Weights of a small transformer language model.
Size: 4 heads of 64 (2 for keys and values), vocabulary 8192.
Architecture: learned and rotary positions, biases, tied embeddings.
Each number is 500 + 50 x the weight over its row's rms, rounded and kept within 0 to 999. Layers, rows and columns count from 0. Numbers have three digits each. The size before them is the row's rms in percent of the matrix's.

# up: layer 8 MLP up, 1024x256, rms 0.264, rows 149-195, columns 128-191
# down: layer 8 MLP down (transposed), 1024x256, rms 0.21, rows 149-194, columns 128-191
up149 113:529571559462606502499561539476481463524600521494485506567568509533507422479491447529496552534492499552527505532534458532504571470457519461501423482497444436559444477508473464546418513430502502
down149 124:402502540506588493466453534494477485627481556430436475438540473560478421540542435497502559439505518484516446508458554512497536424504518448425428525452382510452532510577518518492463555498512420
up150 089:462494407487557535552454465475526506454489539465522522480487480541569574534478555469536489532483515440582539432466508564514498522469596484308444528497457481461490600430444465589548476487465404
down150 101:511446489504520493477485549546456454469518481453456423510483499538506505501461715459471578512549519507427416486464515482436524488567511459477496503564538540455512467514477496424441562524570538
up151 102:509588371526540475570509424482511444425505403481460524499587524559483539453558541495402489524579506445500480533472472391514503410492515507422556458540578518463445556426456573555467463455485457
down151 105:518471421557553574450483516517408472424598498489452495401490497504521599536519516486505535475506569532501474425484451461525563466499519583471527504497441522548482530452450380401545442441476539
up152 099:569487552479538506601503442470478476475490477526453618534475492435535365447462512573580521486438507483421526503525555448411597425592543489509575565501573585497507607506470495583383512602460508
down152 097:437589519392511505546410532468620514470505500531528529515514441511434501543485423463419527459536417511527447527398609463536476510520565517463371447479493482472480538503565569501450484516520446
up153 106:532468470498559518470500416452556560480596493442616419520548536519448506507522528574501558551510533541470572460492548535450487505469524513437504498493443491410495518525504536417467427417463437
down153 119:451494487483471571513543420538476491516418468461498452464556541495468456582601533480504515492618496526495529522561531452449540507527428535547515467503478526482428579484585477591519489442454466
up154 100:436421521443509564408496481471492521480539483468513499573502524592520437413539460412495505461499501493491493541429498518487514514476574475448434544484533614493477491461510457571502531541477457
down154 101:449497426475476488441496546377504582461444489432593478439441544495557482459474550391519579528518505558514481544564505543529563473515567555475479480551429469456556444514643568475455486475498498
up155 099:501611503519490507457456574422457496428542525528615569491466507488493587562492520544609384443552500491435400398528504534495481496477536505497414503615576535517523514484522503593571391482519541
down155 104:498493513473471506596549526560463466571578436498566453461573471508473431526441412493480536453610468528436380524471554514538505516487581498457439514554426514531566483610516573469489495488463532
up156 103:514442442557498575493480508510479491478615393507516518519499348477518451530451446562478472473484518582472517409492572542473590527523473447396538538410540564517510516441542517517485623511444495
down156 098:476485503507446485513469508429452603435489514545546476498467471566522503478520493533544506454431482537506501481537412454481499436497576426424533515470469408535535503497475525404560558611512486
up157 101:459507552537487555488506531491466502616489508498501514470520502541460518583523586523442480438511469543457485493535575557494549570569520456529473530423465512620429535680428476493428497484539509
down157 089:502492504454551463503543622465542410467436445580554330486490479471518515531542360509528501526454495455512507454404526470588603530575505609465561513526476498543488518437435560513532479508491536
up158 088:513612591484467493560495522534482519449501426504454539553437566524383494502358448559511528485505514507493511467505380446515474467428487498457479513558444468539493491484565477521503472441507518
down158 091:454439441580485550508424456521422436480511478496593585435593461564496529449504608510503461489447394410471539459506513453557471512489445469470560570625564542526511423480478510504505444529523579
up159 095:634494547468485394586532519533489486486523451531438517533522518455518484437502467546448405415472547624485477534529470439499507557493532483452562456555465581492490533460414530461420483501463566
down159 121:529444530434477528566567571427487498426479524530467554494442456480431466415469458479461514405501479540547438530494531429490375453563635530482556497478474455469530457421555454439424479498547451
up160 109:567566476555483475580538455482582505417494513426553537462458467589395507429479491496572456511506518615453394499540461498413396535449459492457408526486551488559560550565513520485500557621493494
down160 098:561539555478499544554493465457533406432487429509479492556547538586495530407536599518455513542562457531507494498501532582520457480608532424580541507474451425535501486494523457437410569439541443
up161 102:586474540420447485498509569463474541456489509540541480600472484456559550551538532520551423506598469415445523576449522430459499562554511544485475522472436510463503548495471561412485536562490486
down161 090:498565503500435510442575566445471492564545452482508563494446523549585527476477525460416444462470627530397513569467487523553492474395558539554451518452456533430533549529481552505437494550590545
up162 093:516471334509465530458455501586423552589529518447389515564459414585553459505471691526469477440525532490396500462514514546454597507557516468476521529523506486463427512514610373563519476494521480
down162 084:463468409487489489593523478559538462500399427381527455593532474437629563436487592447439541445587569473485575473597476555497500607456550482444462494548579477475479526458539445511501432534404528
up163 098:542527578494540524525515460523573537478420505483525507532530556494416575470455551464473561447611510513441548498566509528506432524551486575419531534516443598373536500566447412476368531503509502
down163 098:437494427512498505491427506531487482489542481439567486478442476530504438475563550481446534512466510482517486499474521476555545482520537478532364482421559470581563408450509520497503519505546356
up164 101:597468473460502499494416568536576495456470505448516445497550438536481506545445556470431407478486572487429559508436507565572496491562454569524522543566418597515448476547565411468428472469441574
down164 100:550518513577455485431509436508464545479518522449526436437511481524527448575443522493557425491512518503522532557465572545497373461588524495453453491493502496487519420442608498477417423519502457
up165 100:497545522520557562494581529477576456440420446649508496548530504524530495482522420533465572505516488453462429538502423479443484464379537498450570511549519512392471467472454429491437486455497470
down165 093:375540541449562549581494499519475456554447494414537513559466449509484507485560473479523446539492482479468467444377584544480518440459511513488523491503531448484517522454461499522479495471444467
up166 106:476418576436536488555500449517513461474462553425451542518542471499510503613594482497495557570413578496550547424482460520423501527494468454508563519512469538359548602473542473525430554459479533
down166 105:493501500533476475415579552562502561508467512485498450423500565399490572512537422534538442496433472449570611405512497543474512561491461530512483554434449472481439540459473452540465452440449563
up167 097:563507442541503557478468400528515387504506470486496461546544460452494510509475530532476474410557449516479514474609540511549563516461585471524579448435488507592411495515451422471444467535550427
down167 103:434492516528620425527501467556479596477531509529500468450480557530452495480494467475562456485441458442577479543531549564465500528534558475541563501472542490485551470451439469430557467464483540
up168 095:522496535466521512604454531545456480570503603418518512479545511477422489427533475534501469511470425472429594472473542474477513459497458569453576568518443525409517552482497516485545502436424484
down168 094:461467518567488575476515517521463517488487584589455458546447478517552579524517353564430505455463536576452423507475467530517480563468476443496496503492499536464532541526484515642435517445508504
up169 095:507504427553544615502483450427523537459536494461457460552500429534494452545441576434500413511512498479427530426478470549507512527461529482418477588493513422465467467483511383488472542503478411
down169 091:475454474485492545522591532440554472491480548504517475464515491527482528535501569442502470450447453485498469498498457486553444487509523513577472521488437468501497515425468503507590554476524629
up170 093:540534460520538492550516503467583562468571534401491490480447521440452554581449500522402461483475529545502439450434530591500561504500566574499495441456505575489473560506466501484439610496472426
down170 093:558443517443516415577472444506496516508436572563590469465517482484554383429425446460406492422531473476519522545639534487523502512483482455501426466535525494423604501589386473478536463553502469
up171 088:474542471479482480461559449610514507568481460548511505542595512601503558397396491587457537486464452501480504616462473462459479440543504464399466452567534440499485491456506536483533522519555515
down171 096:425484536480576456518472574543521579464549449530421453545487481435477581476526485479458522428450461442491531550537568382518524522523555587576479521489398458529569633434498408529461493427549510
up172 105:502472504515466435458517586462524441401472451507456535502536492521609554582490486577463527529469495467505482524558489431511585537454498419504517497598511455422575450501518495475528440469533477
down172 100:498420445535540524539480566601583551462508500505528525513527524389515517535461488505475409477536486467454451500545431482593497443380533474587469518532519485450450559507500455476548466464465556
up173 087:530538427456531495637531522521365496430479526489601493505574558536522431588487340515458480585468514546446475512470545559484558587514397448517446489469500478525480507491411496561389507562467491
down173 096:517471534436487527436379470545438536464522624486586465558477538461525512404552408527439537564454436483456506515493516518496450527488405419536406546541522473532463461475452464506435587437490469
up174 104:498439617465509527556578485409480487420515507469546449528583501464576549527526473488571477501524478458443479563514517601493569425463444469437501605486500412646529540459454456514412488426515501
down174 112:505518502564469386527512477563455403498486550442552507468514441529455461471512439564471484524549497487425535516511541435525468463522488512530485506465478566446466472458515576456423555435492464
up175 100:456412555428591492494539464520416504476568544503534523461543503551526532480502414521518445526545468453523519434528431474464459501463471498454577404483440515465495495472369456487521504596518472
down175 103:470483446516542597502538557560445461423514538478425504496472484561486549481548421465484490551498454474455445435498440564393534516520541496463518471499469491498577520448534489517480455590483405
up176 105:531469467528493481485540515477454529545412468478474511495610461497494480491484597474468492557575507512535438511562428542459497562534501521386580544441553591425461592559567512489525532456605446
down176 104:486532479614457453558570506452472506482449434470569561573530493484527487403538447489461477492551551362495530574448531488545498520461500493440582541494552402500491458519418482511527542489603456
up177 101:516539426507528496612616534507545515469491521574541493530507438515482496467561453429404617532541516499518510392497494481526512507468582461494548568462526575526477510501485495542521591449493497
down177 097:503465510442573423464495510483468504530466318549401460503505554432449603421520520464468501476500514530548494512438423506489500509506403603492538515432503486579494526483486457552492477501566550
up178 108:567510456512461581461558416488458539380501497462476436497559493479477554459537512521533517508423543515417451523519500441459469440401551441556519472467488539457428519499452516514478550567501627
down178 105:481449467525662514491539562483527557457470539543491471521492431486397526463488484469535515510465582488432550529442537439457463449490492454484507587459519572531493542572516481469452506513581543
up179 104:498460541491528517527480467539476522472516455483399528449551529539397530504493473570526490382516522471460441506497478511487469480494494592533537528489631541530498465495542460488545575593572519
down179 107:538456506465482489466503540477486461585494533482471494422497529475520561537476525508553472432417551403497436550417403607472554380474552459593602504562465523533582573495541495464561469494530387
up180 096:454477404588526479418545461446596488581416458521488521506595498555488549489449455440606478433454531424511506494372483468485433481525473547573445454565448482548569533551609520463505447439473524
down180 105:585428525568543449463555490542390472500503566552490451509446472559474411514498478485496534366407558531433499563548457551476433510563488481544344452542620478430508523501529530495506545497508510
up181 110:506471539456523456524567540524476505471526471562579513534538429478494583558602454520540455447511557469525416498569447520462473508408450431575454503493526544539380488506461585510441552523499517
down181 139:454433570542417406562501500487537441511593623528543566576500370597529462454530444459517477485459552554528531492574448567473536511463451539504535558457577481532432515415515488476435494481567489
up182 097:587510520533511496509532478498528591473494480575593495418557395568501436512503488522565452426514517493442476477493575456445451479467479446498585485485454505434536556561528521477598485503430513
down182 097:513558479625446469495495471468481531521448513501620505540511505501524508546532483515447530528406462439469477528518441339515439536488544550495497494499571491498446427568491469556575554513448514
up183 103:514609509439554438520437480415484517527491453514420518444500532574554537363512468484439585498532405457546483545522490557555463444506429560455495522548577474517422577571490475452510610544416485
down183 103:537551598503550382475587585499492503536434481405487465535471554563425508404491507548489536497494495474589553507503523531590542446521478518581424467580366512512486468480467487542513498556456516
up184 105:576491534435564516402533426397497575588578552533480509525518445468409550532586506476431453448459517639510524541500564511479381585553517546511512526442463487589437532531445544556508499560444481
down184 104:400475539529543470549588407507559564465456566356484567445465519500513401512548578542360569414459562518440570529476485511453523468597518504571563463549341519471512457489503505527490436399423514
up185 097:560495589491506432483452482492554554541420480479464510496548597472454434481475461548597616480565521499482504382471419513463531509553494451504479519518580485562534552446517455515451456473481357
down185 105:494456473474619503512425473514551480530454491505601476505517567544533520440544474520487509505483459506542396460501526401496472442400559504491604424491487488550412423495571614551465506528473551
up186 077:519571523498488544541490517530529486487526437396464465505497524495443491560547456487484471535506479471532524494475555414501504466511496538475454405498444547479460462518472511437518553502540501
down186 123:437588505479490456541496496528446508580495593469469446463458569497528488472570173505558519495506468515486531386577510462533454526539495425485538460554464468456434516475508527502615445496541482
up187 106:545476484497475418535468434466436511466486472535468541516482550545412521455475484540500497522402472458434503557517396482556564486511461553505480483557496495448435505538453465519455485495460486
down187 100:484437448559570523507546548481455479458464581509537471459471475543537470417561630414586422463424500439494539535493476490384500459425515459448513379501504525507484412512473487588463427599519435
up188 103:525486522477571503487445514536456411595493403515531510486498507569414491503488591460489533512475517485469530522580417577564447364456541465503436483478548538483432484505435440533559458536400522
down188 107:487461425393508517432519449483544480500508489454445480460520504544456444485501625442532454565531528500508443492493450526531485473502562540507512557537442586536436552442470456548559463526581555
up189 101:581464451456445483556482525549424443462376518425535538470453424528559458542451541496450501544482598564470515541541659554513488553480526619482441483538576516476460552485468476476511525526437451
down189 106:517527494588406502491545472521537425549429426449593493448605454442454419542468392567440558411513435456538556486509557549496465433508624537542474535511557396528443458499488489441458487545471452
up190 094:497557418440494520594519523491501424523509524605624472480455393561541538509449498520362474513480586563496509601528513512593426493493483577486444511514496522446571483418543502532435508494438500
down190 097:520516526493534539464448479449427597445522622441484476468529512455500584374517397459576486478413503455469584429516517512504559422451456504573500531433609463476456559497423457487421544519498406
up191 096:502570540469475532438417471500486457546543421483487492523427453451462430487520488440468422443523526544506455456492467475512547378439576552454487490521376500453484488516511557549562522426368473
down191 089:533589468511499509477478520600499486477560505561565452354545548536463525482517427489517518527568482448480431477484547571412554552490527523464466510509461556421473510501500536432527424452489419
up192 090:538560391557425473515450422523524419526495545509551411519463427490503430484499579476466514482449527487477466566499488503600422503406475498501560492609498414548546468528488434502508528450442372
down192 091:527471509473542525600493600400485591508565446493502508549580509507470530489580629485488464475581561448524476354471525455482535458610520461550466478388574528389518570531613476498471490453420476
up193 090:576539479521521492476505412571550467479471427480546451484437508519469518352485479504511467459606475476529558461496424461420470573497503515479478513484539549610495495532438534444449538484541565
down193 097:481390510526453524546425515464542484469537535508466438546497483453497531533533464417559551475499538563493483547455518459431534481486497526557607551535536389512516525403443554511535435472583518
up194 101:502568486476536455457466440460495512569484472525506555558503451553446544625527424467460521537493574472489493544481493459513529498456486388449484460471518493499514453489465558466424434599503488
down194 101:539545571432420445519482543455581627518556548490540426458545523510452481507400419521439458504423507434524478458467495512447568497407412536481503471490626577469600614591463540548454469513503527
up195 107:432527544494493478488495459499514467447510520432471473465526579443474596547592542471481461525489525507505472449477470570519545435406550439481546531519473599570474532430490486583368541499501505